Each number is 128 + 24 x the weight over its row's rms, rounded and kept within 0 to 255. Layers, rows and columns count from 0. The size above them is the row's rms in percent of the matrix's.

# layer 7 MLP down (transposed), 448x128, rms 0.37, rows 138-164, columns 0-127
size [116 109  65 109 104  99 104 119  84 112 111  94 122  90  94 110  94 108 106 106 113  93 104  93 110 120  77]
[[132 134 132 138 148 127 114 157 140 126 132  83 126 142 144 118 123 133 199 109 108  98 108 128 115 113 182  72 112 159 155 100 122 122 141 108 130 135 148 131 117  83 121 121  89  92 156 116 141 126 144 139 152 163 134 125 114 126 119 139 126 161 127 140 103 130 113 133 121 113 144 105 176 155 141 119 137  86 150 113 133 111 106 106  85 135 130 126 106 106 165 105 163 125 122 134  99 176 139  98 137 103 206 124 121 110 147 144 174 153 183 106 114 130 127 119  82  82  90 139 132 134 109 116 128 148 161 154]
 [129 163 131 124 147 166 131  94 110 111 102  72 107 148 100 147 119 128 102 144 108 104 120  84 118 120 182 144 110 110 144 117 145 122 161 133 128  72 108 132 131 113  94 109 132 102 142 142 161 115 165 115 150  91 154 117 102  81 133 162 142 180 166 111 110 143 137 125 125 137 156 163  92  74 111 104 128 146 121 153 133 156  82  88 112 173 143 159 112 123 129 142 141 121 151 147 140 112 117 161 139 144 156 165 127 125 132 157 148 122 151 116 127 157 105 126 148 111 131 122  82 123 119 155  89 150 138  96]
 [145 149 157 138 132 114 109 153  97 135  93 155  97 126 138 140  91 168 100 129 114 133 125 118 183 165 153 110 138 147 153 134 100 119 123 114 149 170 120 113 136 133  99 105 112 112  94 157 131 125 122 139 146  80 133 123 148 126 133 143 142  85 119 157 135 159 156 117 149 119  98 118 103 134 133 114  93 102 135 121 111 140  30 168  96 130 162 147 148 136 159 133 151 150 137  95 114 144 119 111 117 180 117 140 106  66  96 148 112 147  95 109 100 166 117 109 133 144 156 169 129 112 121 138 133 121 119 119]
 [158 135 133 128  94 143 159 135 127 151 130 107 131 141 107 111 151  81 111 132  96 141 152 134 126  84 128  88 124  97 146 122 196 103 107 140 143 133 182 122 121 149 142 160 145 128 116  66 104 171 131  94 149 149 124 102 114  92  89  96 156  98 118 112 104 123 130  92 113 147 104 102 125 129 144 153 152 155 129 186 128 124 167 114 126  80 126 133 131 136 141 128 136 132 122 139 131 168 123 140 125 148 153 119 115 104 162 160 132 138 110 112 169 116 105 131 116 139 124  80 162  93 158 182 127 128 129  95]
 [104 118 124 133 119 170 108 131 111 177 142 135 108 132 141 100 123 135 133 111 199 125 157  91 136 152 118  98 100 102 114 101 121 126 141 143 126 182 103 151 141 132 100 178 216 110 145 121  95  87 112 123 131 157 116  62  71 114 140 150 119  85 124  91 126 126 129 142 131 135 130 123 134 108 136 111 144 123 134 139  93 128 148 124 128 123 125 162 132 130 167 124 143 126 116 102 161 103 147  76 147 146 144 128 149 138  99 178 154 140 128 124 113 106 161 117  99 152 119 117 127 138 150 121 119 150 109 129]
 [101 115 119 181 109 110 126 130 157 140 145 115 138 114 133 143 147 100 151 137 120 114 116 157  97 168 147 150  94 124 120 107 140 142 100 177 125 100 126 105  98 133 164 103 110 100 141 120 105  86 155 111 129  90 181 114 152 182 170 129  99 121 149 107 132 137 122 158 142 155  98 125 128 121  88 137 129 115 137 117 137  95  82 140 156  91 131 100 164 149 134 144 182 121 108 114 128 136 170 113 148 127 111 112 101 154  96 151  96 108 142 135 118 179 163 159 149 133 164 146 115 115  89 105 104 108 112 117]
 [136 101 134 115 119  80 166 122 145 155 126 127 154 114 155 137 170 137 148 135 134 112  97 101 126 104 116 166 140 126 109  56 120 152 135 136 126 125 137 128 109 106 163 151  89 182 110 122 131 131 137 105  65 137 178 155 113 119 168 133 151  95 111 120 134 112 115 146 153  87 162 124 124 116 140 100 140 105 150 130 152 118 122 128 106  86  36 144 124 125 106 124 106 139 163 156  89 135 147 120 155 177 142 109 179 152 141 141 134 120 111 129 117 116 124 134 108 127 127 119 139 128 161 111 147 124 118 129]
 [ 76 182 117 144 134 108 116 106 126 151 128 152 129 145 115 127 125  83 112 104 130 112 149 151 145 117 143 124 168 105 128 147 142 149 180 110 148 138 125 168 112 172 114 130  85 135 157 131 123 141 159 112 159 127 104 139 174 211 105 138 125 116 167 140 127 126 108 113  98 132 101 113 119 178 163 119  88 138 137 145 121 112 156 115 130 133 124 113 128  88 116 129  96 137 120 133 102 103 120 145 119 158 134 126 140 130 114  82 142 135 160  96 107 120 127  83  85  78 103 144 154  82 137 143 151 133 154 119]
 [157 136 106 130 115  78 100 101 109 151 131 159 153 118  80 110 122 176 141 139 142  92 127 134 126 132 122 202 142 146 115  74 121  92 162 107 120 146 121 136 128 120 138 114 179 144 129 132 143 136 131 106 113 108 152 107 170  92 131 116 126  95 133 101 139 154 131 102  91 101  90 125 150 156  93 158 140  89  90 128 132  99 137 164 148  80 161 168 140 140 141 150 117 128 117 115 138 112 157 122 124 101 135 160 139 123 161 143 128 176 136 149 164 118 160 106 103 132  93 140 147  96 110 121 127 114 156 128]
 [136 117 105 144 191 154 110 123 109 141 132 156 183 108  99 149 151 140 161 146 132 134 132 125 119 130 127 108 125 161 164 113 133 147 122  99 121 135  98  55 100 150 137 105 133 109 144 120  74 188 189 102 123 124 104 166 123 145 142 135 101 161  88 124 137 118 104 114 148 146 117 124 149 116 135 149 146 130 144  90 123  89 139  97 110 117 148  96 120 124 145 131 104 138 154 109 132  89 148 151 119 111 186 118 149 120 118  97 117 102 149 110 158 137 166 146 134 159 118 107 111 110 125 121 125  82 100 152]
 [121 130 138  89 125 103 117 121 135 124 136 118 122 127 145 125 159 147 155 157 143 125 104 103 184 128 109  88 148 126 112  82 149 141 145 111 155 103  88  76 132 152 134 167  74 123 117 114 140  83 111 123 146 144 133 130 126 101 150 126 136 130 113 130 171 126 128 165 137 197  91  76 127 143 167 139 122 116 142 182 124 188 136  90 109 118 102 179 141 111 112 145 105 133  90 106 155 106 162 127 107 134 149 126 160 109 148 126  81 146 130 150 134 126 139 137 114 147 114 112 153 118 104 143 144 115 121 103]
 [156 121 114 142 125 109 136 131 144 126 139  99 129 133  91 117 154 120 143 129  97 140 124  93 118 125 134  73 131 128 157 134 140 133 143 142 129 115 158 121 146 126 139 122 126 122 140 152 142 191 131 121 161 120 113 115  99 124 140 115  85 136 120 160 117 136 159 108 144 120 124 110 184 128 139 116 100 151 130 135 110 138 114 138 127  93 255 117 155 142 110 109 131 118 144 128 108 156 135 100 158 127 142 111 124 167 131 119  90 110 117 112 115 131 110 136 110 164 106  71 107 107 148 120  93 138 109 149]
 [101 119 150  85 164 116 139 154 135 158 178 119  80 158 152 119 127 153 100 116 141 153 156 123 115 113 129 119 148 143 123 107 159 148 129 135  99 116 119 107 167 154  97 148 139 130 136 130 153 146 161 130 121 100 115 135 123 148 140  91 172 133  60 176 139 139 128 137 118  64 120 163 150 118  71 135 129 122 147 162 146 113 117 116 122 126 103 127  97 127 129 130 144 112 155 122 110 144 147 135 143 113 119  91  99 138 140 123  76 104 130 129 149 114  81 118 135 138 200 130 121 126 147  85 140  83 113 107]
 [153 150 155 104 108 126 162 154 104 137 131 122 136 151 136  71 115 131 111 100 130 121 166 133 142 118  85 119 142 123 142 150 143  81 162  93 107 121 127 130 130 138 106 115 134 110 122 111 208 117 140 163 144 151 119 102 122  70 165 124 140  96 130 139 122 166 158 151 151 152  99 113 158 112 136 122 130 140 128 158 131 175 140 102 132 147 119 128 100 131 145 152 117 166 160 144 150  80  93 158 124 107 112 114 115  96 143  79 124 112 126 103 137 117 133 102 137  94  89 132 125 150  91  94 180 154 131 113]
 [139 129 132 137 125 160 102 127 150 125 109 131 150 131  91 168 120 134 118 127 142 107 134 130 141 130  78 103 118 103 173 126  97  98  84  98 115 136  95 180 160  98 175 128 160 132 136 123  99 123 140 159 127  95 111 160 128 148 140 108 134 117  92 161 133 146 135 111 122 162 103 127 101 107 112  56 143  89 111 100 152 104 138 185 124 135  87 117 140 122 149 127 145 140 103 165 156 151 144 145 155  77 100 147 159 118 132 158 131 133 125 126 153 108 126  82 141 180 136 128 149 153 136 138 135 100 100 130]
 [180 138  82 128 118 154 126 118 144  92 165 152 154 162 141 103 110 130 133 178 117 128 136 160  94 119 109 139  99 118 139  92 154  68 132 174 102 183 145 117 162  97 155 109 119 150 132 147 135  95 129 128 126 133 135 144 142 161 129 102 154  91 149 134 109 124 132 136 129 111 111 113 110 165 128 155 100  71 116 171  66 135 145 141 139 127 120 107 143 126 122  93 107 119 142 130 147 111 142  93 153 107 151 136 123  96 104 135 171  79 126 119 153 127 109 117  98 164 107 122 139 128 135 149 138 116 166 114]
 [132  94 114 138 135 135 122 129 115 133 141 123 117  91 132 160 160 125  97 134 123 126 140 110 126 127 156 100 110 113 117 101 114 135 161 144  97 141 138 128 127 134 145  88 125 125 153 123 138 147 126 148 151  90 110 132 140 174 116 123 113 124  63 123  88 136 154 130 146 146 132 154 134 162  71 163 103 127 148 116 123 123 145 143 160 135  83 150 157 172 110 110  98 184 136 141 118 114 134 180 154 123 124 112  56 155  65 109 124 103 126 127 104 151 151 162  99 134 151 145 130 188 132 113 123  99 159  95]
 [143 123 113  94 162  73 103 133 121 145 112 151 154 112 106  88 131 121 126 121  99 124 124 116 136 129 123 136 154 106 180 105  91 142 106 117 129 177 169 167 151  77 115 111 156 157 165 152  97 145 111 142 127 137 124 109  65 123 116 132 133 110 112 142  79 110 109 100 150 134 143 145 169 159 143 140 126 136 114 122 122  90 136 152 132 138  63 158 137 115 135 126 132 113 162 141 122 142 151 106 146 139 148 144 114 122 142 198  73 115 144 136 116  92 151 132 113 110 132 144  95 173 149 115 145 136 120 123]
 [130 133  84 126  75 161 110 154  98 159 126 112 152 156 112 151 156 153  89 157 139  97 159 126 153 136  88 121 129  86  90 176 117 120 121 105 157 167 128 133 124 118 136 148 152 139 141 172  78 152 149 139  84 110 135 128 143  95 130  70 141 118 126 156 123 122 123 123 105 149 101 105 112 146 121 141 137 147 144 110 108 129  87 128 130 106 166 171 128 120  97 152 112 154 134 161 128 142  96 160 156 162 161 156  97 107 142 131 103 124 102 125 132 103 119 135 135 119 132 157 154 124 102  75 104 135 139  94]
 [117 132 102 130 170 118 159 132 143 112 143 130 160 100 138 127 137 107 105 149 107 141 117 160 159 104 162 146 113 116 133  78 126 125 109 158 178 136 111 127 135  58 117 115 149 162 129 155 133  86 134 128 136 124 120 171 147 141 157 137  96 140 112 103 109  97 125 144  71 144 138 158 155 124 140  84 183 134 137 122 118 116  96 142  93 119 140 128 130 117 171 118 107 140 173 152 132  78  97 159 101 129 119 143 105 151 126  87 119 133 136 151 128 113 110 129 119  98 130 106 191 109 100 145 147  88 148 142]
 [135 103 150  69 120 161 139 100  96 146 101 110 133 185 132 129 154 134 134 132 120 144 142 129 125 120 120 148 130 161 134 131 181  98 132 107  91 128 184 133 131 100 101 128  86 139 117  99 159 113 158 127 143 146 117 145 103  81 128 124 165 115 128 125 115 121 147 111 130 126 128 149 119 134 141 152 170 147 118 131 147 105 159 110 134 172 167 134 138  44  88 146 106  83 168 160 117 139 116 131 114 126 128 125  94  91 122 104 126 127 109 156 159  97  74 126 161 129 117 120 135 116 138 115 113 145 152 161]
 [156 148 165 148 128 140  92 169 144 128 141 131 109 141 125 104 136 143 130 153  47 153 120  94  97  96 113  94 178 183 130 135 117 168 153 159 106 108 127 103 109 107 132 115 107 114 128 102 109 124 126 121 147 130  99 130 116 118 135 146  95 101 141 134 175 119 121 107 117 137 124 120 123 121 145 115 101 183 177 133 132  95 150  72 112 140 132 122 151 124 125 159 100 162 138 126 140 136 123 116  98 104 151 123 115 153 115 124 105 172 150 103  98 173 167 145 166 104 142 121 117 122 103  97 103 159 137 151]
 [114  98 116 118 112 150 153 111  92 116 100 138 161 132 108 100 110 122 126 158 133 118 139 152 118 171 115 133 156 106 132 114 130 133 106 117 150 100 161 131 151 125 110 128  95  86 182 146 122 104  72 109 125 163 103 165 126 105 146 114 110 123 118 106 135 124 123 152 120 110 160 129 121 116 104 143  81 121 194 148 127 123  87 111  87 151 181 132 134  92 138 167 128 113 146 110 165 148 110 144 184 103 103 124 117 163 133 149 155 122 130  92 105 142 145 125  88 119 162 148 145 164 134 125 108 186 131 136]
 [145  76 139 129 139 119 108 150  94 120 126 126 141 149 100 170 131 149 113 118 123 139 122 134 138 106 166 137 135 134 136  83 136 103 125 148 128 100 151  91 124 139 110 150 144 112 157 127 128 104 130 112 138 118 109 124  70 166 142 172 101 126 130 152 165 148 106 126 165 137  64 121  97 159 128 135 117 131 135 124 131 114 168 167 113 137 109 140 180 147 110 121 137 111 132 112  99 100 152 135 101 110 124 122  86 117 135  55  80 152 142 107 138 158 144 137 133 132 178 103 100 148 102 184 106 141 120 166]
 [130 121 115 108 131 105 126 126 145  75 104  82 105 124 153 118 127 164 100 152 138 100 150  87 144 116 152 116 135 135 132 122 118  98 124 171 106 123 152 100 110 119 127 120 149 110 155 128 111 142 132  80 147 106 127 142  89 151 153 115 127  92 123 137 139 155  91 112 105  99 126 120 177 170 128 152 143 124 128 174 110 122 137 144 187 148  65 111  91 143 190 131 136 146 161  90 137 130 125 131 118 103 108 104 129 118 126 153 154 137 165 141 118 114 114  97 133 130 164  97 105 175 113 138 153 149 151 176]
 [117 124  99 137 114 155 143 152 174 110 141 136 165 190 166  70 124 142 142 148 125  92 171 137 138 141 123 105 122 184 144 120 143  90 135 111  97 106 110 124 121 125 192 112 115 140 130 102 113 128 157  85 155 131  93 129 131 129 118 129 127 104 102  99 107 140 159 153 139 114 189 115 127 145 148  99 116 113 120 106 141 110 110 179 119 147 113 113 157 102  99 113 126 117 141 134 170 138  99  86 111 132 146 179 137 152 128 127 119  88 119 139 147 145 161 121 117 157 131 101 129  99 109  97 141 122  92 127]
 [124 109 162 131  96 137 135 125  66 128  99 116 119 135 115 145 119 131 110 120 113 143  97 118 150  97 159 110  84 147 171  91 182 126  97 154 132 122  95 121  83 155 117  79 147 178 102 102 110 110 131 178 144 147 135 111 118 122 102 121 107  95 141 109 129 117  72 172 131 143 107 139 108 142 141 122 136 109 123 105 130 153 121 150 116 149 165 154 123 158 124 124 166  86 140 121 118 138 129 131 150 128  75 144 126 156 152 157  93 140 128 145 152 104 151 117 139 151 131 169 183 101 157 141 117 132 141 110]]
# layer 7 MLP up, 448x128, rms 0.332, rows 139-165, columns 0-127
size [114  69 112 110 102 105 107  87 113 105  82 122  93 111 116 104 115 100 109 111  92 104  88 114 113  85  93]
[[110  96 135 144 108 132 118 105 117 138 133 158 135  90  73  93 147 144 135 113 148 182 135 119 128 127 115 130 116 142 108 135 108  78 127 111 146 137 135 155 170 153 138 108 137 157  87 144 115 137 107 127 117 194 119  95 151 123 139 135  69  97 130 144 102 128 110 136 157 115 121 144 149 147 132 106 145 129 145 133 111  80 125 128 136  79 130 151 112 135 115 147 114 151  99 140 145 157 127 205 100 153 130 151 117 136 153  73 106  84 105 113 162 130 130 150 123 100 135 142 163 141 107 136 169 100 147  98]
 [133  67 124 114 152 122 122 133 134 127 143 110 137 134  91 105 123  78 164 145 149 124 140  98 126 127 154  93 108 119  90 106 123 126 165  96 139 116 155 149  97 110 146 120 116 129 136 123 154 109 134 123 106 174  82 129 132 125 168 129 117 140 133  96 141 152 103 137 153 133 132 126 163 133 118 144  89 113 139 149 126 111 189 136 179 152 126 122 175 175  90 104 170 125 149 114 154 138 152 128 149 135 141 136 110 133 127 134 130 107 125  81  84 106 131 192 120 100 107  94 109 107 103 153 131 190 130 120]
 [113 170 108 127 140 114 145  97 141 101 153 136 141 125 104 125 126 110 125  96 135 130 133 119 156 112 140 143  95 184 146 158 125  98 139 128 124  82 102 126 179 139 126  87 144 130 153 150 167  99 115 113 124 146 142 176 109 179 127 158  77 132 134 130 124 142 107 108 141 135 131 172 152 112 142 124 136  95  93 149 124 109 135 139  96 182 134 133 120 150 146 123 158  97  99 100 110  92  78  76 111 137 109 180 138 113 147 165 116  88 174 121 150  88 154 144 106 131 129 118 134 136 117 125  99 124 127 146]
 [124  94 129 122 128 111 143 178  90 116 132 151 146 151 132 142 123 129 132  78 138 123 137 125  84 138 134 135 167 167 114 190 145 123 109 135 134 101 162 105 138 126 126 157  85 176 122  90 155  88 136 131 122 145 176 127 148 139 123  98 157 106 100 168 157 116 111 142  94 100 107 150 107 132  92 154 114 114 131 127 132 134 143 171 121  98 144 103  68 137 129 107 113 120 116 149 122 126 101 167 114 108 102 143 139 117 134 125 123 168 151 150 145  84 103 145  94 104 140 131 150 173  88 157 132 100 156 117]
 [142  74  95 109 107 115 110 112 100 144 112 129 161 159 129 116 108 141 135 144 142 144 106 119 125 101 128 158 121 146 156 180  91 130 130 116 161 171  93 152 147 146 110 137 106 131  70 163 110 105 147  98 109 113 105 190 129 159 100  94 111 142  74 107 118  74 151 138 164 150 147  98 152 166 132 131 129 128 138 182 118 143 136 126 127 115 134 138 143 132 147 119 130 158 132 124 106  90 116 101 125 114 115 114 131 172  76 129 131 162 138 147 115 114 121 178 127 129 110 169 118 117 131 153 140 125 161 134]
 [134 150 125 134 129 116 115 146 127  99 121 123 142  97 123 138 150 137 131 127 151 121 171 146 111 158  95  96 104 150 151 141 129 121 118 134 116 157 132 141 150  90 125 185 117 143 122 166 107 144 143  93 165 137 120 102 105 169 112 148 133 134 161  85 111 117  95 159 197  79 155  89 124 118 188 109 124 114 125 164 163 123 146 126 143 141 109 156 182 123 134 127  99 124 148 121 116 112 138  69 117 114 112 119 136 167  97 104 129 121 125 169 154  99 124 128 122 137 115  91 135  91 105 133  95 126 118  76]
 [114 127  89 121  87 112 161 133 148 149 101 127  97 105  92 139 125 151 135 147 109 162 112 126 127 139 110 172 163 162 157 106 102 103 105 174 106 155 111 135 109 162 106 117 142 149 142 102 135 121 136 172 130  87 108 139 117 111 128 113 119 134  91  92 138 178 145 132 160 138 133 125 115 164 116 109 142  57  99 115 119  98 115  82 138 184 131 132 108 125  97 148 135 139 117 141 161  83 141 114 118 114 152 129 129  97 151  99 158 140 141 146 174 144 124 124 145 111 139 151 112 185 138  97 143 155 139 105]
 [106 104 131 111 156 162 121 114 136  72 125 147 112 146 127 126  85 148 134 132 140 142 148 124 133 134 167 133  88 122 166 172 148 168 126 122  88 149 151 101 105  99 115 123 129 101 123 146 154 121 153 140  97 115 155 126 123 119 123 134 100 148 106 156  96 119  86 144 124 168 149 106 100 128 172 104 103 136 169 123 131 124 155 146 121 150 182 117 132 105 133 134  61 139 146 110 131 101 120 124 104 110  99 105 125 105  96  88 134 153 124 149 133  93  84 183 153 117 127 113 136 156 136 129  88 140  75 113]
 [146 157 120 133 130  94 142 136 150 123  81 155  96  72 124 140 139 136 172 132 143 135 130 142 129 130 116 123 148 117 136 127 119 126 137 103 106 124 126  98 121  91 103 131 121 123 125  94 103 105 130  94 146 169 167 162 110 109 141 162 162 127 130 144 157 130 165  91  96 165 138 144  84 147 123 137 109 104 129 138 160 160 173 126 171 133 123 131  80 130  97 104 174 152 110  70 130 152 114 103 129 151 142  94 131  96  98 170 151 138 121 144 117 131 126 141 118 103 144 101 134 126 150 168 120 129 100  56]
 [119 168 163 117 136 155 135  83 100 137 131 134 146 117 138 169 113 130  90 119 131 136 137  90 154 132 132 168 132 124 120 144 176 126 157 130 121 166 127 116 154 104  94 144 134 157  79 140 160 122 137 157 100 147  99 160 141 115 110 116  90  88 117 109 157 126 106 132 149  95 101 147 119 160 129  69  98 138 153 100 121 126 121 138  96 138 148 124 120 157 116 168 135 129 145 112  94  62  82 109 137 135  90 129 113 165 172 125 140  84 123 105 135 153 125 130 129 109 129 100 109 182 138 126 160 127 145 148]
 [139 110 106 145 177 137 128 135 109 111  84 126 144 131 123 152 129 126 157 124 136 143  86 107 148 128 150 134 143 139 103 110 140 167  89 112 102 113 114 114 138 121  93 146 114 151 134 119 129 108 170 151  85  89 117 122 162 146 144 122 111 125 105 123 124  92  77  94 120 102 117 171 145 145  93 136 145 150 130 161 100 155  61 126  99 120 192 119  56 178  97 110 135 121 151 126 101 124 107 120 104 123 141 144 126 160 124 134 130  88 119 129 146 127 123 117 165 149 163 116 134 151 107 134 151 146 167 107]
 [ 89 113 113 128 113 147 141 117 142 172 135 134 137 146 138 135 138 132 141 109 141 131 119 136 106 162 124 101 111 188  98 141 136 122 169 108 118 138 147 111 113 149 173 135 118 126 105 142 137 104 124  99 117 170 180 106 138 154 119  79 137 134 129 122 119 122  87 136 108 122 140 134 146 137 154 129 115  99  97  82  97 154 114  95 105 120 136 174 127  95 103 144 133 183  57 139 122 110 120  96 142 117 111 166 175 125  98 135 160 121 142 142 105 148 156 140  81  82 134  97 112 153 142 146 107 131  91 159]
 [153 108 130 120 100 141 141 132 126 148 146 110 113 128 115  78 119 135 127 183 128  98 123 151 132 134 121 111  83 119 141  96 109 138 134 164 140 151 100 167 153 116 182 144 127 140 101 107 177 117 136 139 116 107 141 122 122 143 103 162 121 135 121 165 130 162  97 139 129 125 112 164 118 122 151  99 172 107 102 132 134 108  89 113 125 101 102 134 121 130 113  78 158  64 156 156  99 144  75 114 148 194 124 168 122 134 114 113 169 116  97 163 148 132 130 158 151 150 138 130 103 126 107 150 106  99 148 142]
 [114 119  62 104 131 133 147 119 108  99 153 118  97 142 146 163 116 105 129 140 150 110 107 160 146 147 140 150 121 152 125 174 124 127 123 140 119 118 139  72 172 155 101 109 112 105  56 110 168 139 129  84 117 155 135 120 116  88  86 121 147 135 151 152 132 122 146 128 126 138 119 124 130 139 128 139 129 117 152 126 168 136 155  97 173 100 212 110 130 152 115 135 115 140 101 163  94 134 123 132 100 125 177 145 109 160 127 114 135 133 104  85 104 123 127 130 117  85 120 136 133 122 123 119 125 148 137  78]
 [ 96  90 131 101 111 120 102 131 137 121 125 146 114 133 128 130  93  91 122  60 140 109  81  99 122 163 120 139 120 127 108 160 119  88 123 148 137 105 155 111 124 125 119 132 116 113 159  82  97 118 133 162 121 105 171 108 137 150 145 157 160  97 127 142 183 167 162 138 120 131 148 131  99 120 121 124 127 112 127 153 140 113 163 129 141 111 167 121 154 128 120  90 117 107 121 125 158 117 125 106 126  85 121 160 132 171 156 140 158 172 145 109 141 153 157 159 198 138 146 106 122 109 111  78 152 157 102 128]
 [120 133 151 148 148 144 114 125 125 133 152 136  91  99 153 161  99 173 140  70 146 149 109 114 115 124 108 115 137  94 126 153 185 122 128  75 101 116 143 125  93 124 117 147 123 125 104 119 135 129 119 123 165 128 186  85 105  85 124 122 134 157 140 121 122 153  82 100 153 142 130  93 110 107 137  89  83 163 107 117 122 153 168 137 157  86 141 114 114 122  94 118 159 146  84 150 140  99 111 115 148 127 136 113 108 125 182 106 143 167 148 177 132 140 149 120 158 135 140 115 117 130 151 120 136 161 151 121]
 [127 154 130 119 102 112 161 180 118 130 126 124 106 107 139 128 168 159  96 158 170 122 157  91 154 118 140 120 149 119 100 196 125 104 100 145 126  84 129 166 156 199 142 104  95  74 156 128 154 120 114 146 147 102 150 148 132 127 112 142 125  84 118  75  99 132 150 130 128 134 122  98 126  99 110 129 126 142  92 142 136 119 129 143 143 157 103 106 122 180 117 140 141 124 119 102 112 134 117 111 127 112  89 133 112 172 136 161 107 134 159 105 133 107 120 152 150 178 137 149 122 107 101 120 130 153 105 115]
 [131 109 100  93  80 136 108 121 129 158  94 178 125 136 107 125 107 135 153  87 152 111 163 110 166 130 109 133 116 135 103 116  92 119 146 160 102 149 132 145 151 134 112 122 122 129 168 111 186 124 109 159 143 117 147 124 179 134 146 117 125 121 114  77  88 127 153 103 143 122 124 170 124 102 133 137 112 161 117 109 111 129 182 130 139 144 171 136 139 105 143 173 119 137  99 127  81  90  96 106  75 144 129 150 145 115 144 139 134 123 158 151 162 124 122 104 113 161 106 139 130 136 166  86  99 130  94 131]
 [149 102 127 143 131 118 125 161 122 112 121 163 122 134  79  77 128 115 141 152 135 119 145 132 128 166 101 142 104 107 121 137 154 125 117 132 133 110 129 122 127 123 140 126  80 112 128 131 134 132 166  99 153 107 163  80 177  78 106 131 158 107 107 140 162 121 131 129 141 123 195 135 138 113 112 149 155 137  94 136 105 106  81 122 168 129 113 148 109 117 112 151 134 111 121 103 111 168 157 134 108 169 121 128 138 146 128 101 175 122 109 187 172 116 137  85 104 123 147 131 121 117 113 150 128  94  81 184]
 [135  81 111 138 136 133 130 109 139 108 127 167 128 116 136 201 117 133  81 125 138 175 157 139 149 143 142 132 105 127 132 138 144  88 111  66 110 125 112 107 144 119  85 133 128 156 165  89 111 161 111 167 142 174 123  83 137 124  98 117 119 127 122 131 141 146 127 141 110 141 153  75  87 119 135 114 126 135 139  91 114 176 130 125 117 117  92 114 139 176 118 125 127 168 140 108 146 159 117 151 111 134 121 129  88 154 154 128 154 127 135  93 121  84 140 130 118 124 124 151 146  95 113 196 144 107 146 120]
 [129  96  96 107 109 103 111  99 132 134  85 200 126  90 166  99 101 166 141 123 159 131  97 154 127 123 112 105 120 133 116 141 116 100 118 130 151 108 120  99 132 151 112 150 131 143 160 173 160 137 159 146 139 117 167 153 101 115 121 138 114 151 102 102 127 111 124 174  90 116 111 163 145 146 119 124 142 106 101 135  91 160  96 137 176 143 164  88 117 131 119 110 142 142 119  86 149 134 144 153 140 148 137 102 130 133 107 145 142 159 136 153 134 119 100 151  84 121 100 130 169 126  92 140 138 123 148  61]
 [138 155 118 137 149 144  91 109 145 109 131 100  87  96  69 163 117 132 124 131 149 134 143 131 130 113 141 143  65 119 123 144 120 159 144  91 142 170 125 120 106  73 151 122 148 132 118  91 120 140 121 131 119 128 165 114 138 136 126 125 177 165 128 118 144 116 123  77 104 149 114  98 142 125 136  78 122 112  77 106 101 131 157 172 109 100 129 145 119 157 113  88 151 174 116 117  84 115 115 114 117 123 143 134 139 148  88 119 152 100 174 167 113 153 148 157 140 137 127 128 165 152 131 171 117 122 135 156]
 [114 123 122 125 147 118 138 131 146 132 124 167 194  82 125 148  82 138 127 152 147 114 144  82 121 144 111  98 118 110  78 164 122 133  89  90 134 112 122 105 123 155 135 151 128 136  92 103 136 160 143 102 134 146 148 129 176 153  72 182 108 144 139 136 119 130 115 134  93 111 146 167 141 145 104 158 127 140 134 131 139 132 121 123 166 112 156 106  96 132 140 154 152  94 124  98 138 111 119 125 112 131 143 136 183 115  93 152 142 172 113 119 140 138 135 133 127 110  89 153 134 117 152  91  90  62 125 109]
 [119 162 142 144  98 138 131 145 110 148  84 135  88 155 129 137 135 114 134 122 126 133 131 142 146 183 156 166  87 113 130  95 120 132 135 130  90  96  97 135 148 146 129  93 151  82 105 135 119 154  99 153 156 135 132 161 163 124 123 120  91 126 145 123 147 125 168 189 149 164 144  83 115 138 104 110 160 124 117  97 136  99 163 133 162 156 166 112 103 163  99 131  87 114 136 125 127 134  82 116 115 108 122 159 129 156 151 130  89 122 141 122 135 113 170  99 117 107 110 126 105  62 149 142  99 119 127 141]
 [118 154 139 137 165 137  95 135 106 140  95 161 157 142 129 106 139 100 170  90 144 191 127 125 110 117 161 108  86 111 137  88 120 183 159 154 140 126 163 126  96  88 104 116 153 149  99  90 152 102 116 136 122 133 156 113 130 126 121  82 124 123 118 149 149 132 123 115  90 132 154 137 124 152 155 137 149 111 116  91  92 133 151 144 160 154 105 115 110 152 141 135 157 136 142 125 127  83  95 114 103  85 139  94 134 139 116 116 112 134 164 117 159  87 142 142 162 148  99  92  77 152 159 130 143 124 121 141]
 [117  99  93 131 168 120 120 121 140 128 130 109 186  87 141 128 112 117 158 132 125 135 126 116 132 144 135 112 130  99  87 181  88 162 111 143 148 140 147 122 160 129 156 129 150  83  86 162 119 156 120 128 120 137 133 127 114 132 141 139 102 131  94 123 146 130 119 121 133 112 136 171 159 145 108 157 124 174 118 174 126 130 109 127 118 145  78 116  98 123 176 118 105 148 124 123 145 143  83 115 131 167 132 166 118 136  91  75 142 156 143 139 144 160  95 105 137  54 110 125 112 154 169 139 112 162 127 123]
 [138 124 128 132 168 136  68 148 135 118 114 178  83 129 125 120 139 102 153 122 108 137 133 149 117 157 108 113 123 109  97 119 118 133 135 159  91  93 141 111 135 133 161 119 145 142  89  91 135 136 126 145 144 148 139 129 166 117 121 172  88 140 102 133 164 130 105 102 102 140 106  93 162 126 151 140  93 118 120 144 146 148 158 130 121 123 160 154 122  97 105 153 154 147  95 121 139 145 144 168 152 146  75 122 119 140 134 108 130 100 114 114 118 155 114  93 107 183 178  92 125  56 136 140 121 162 106  99]]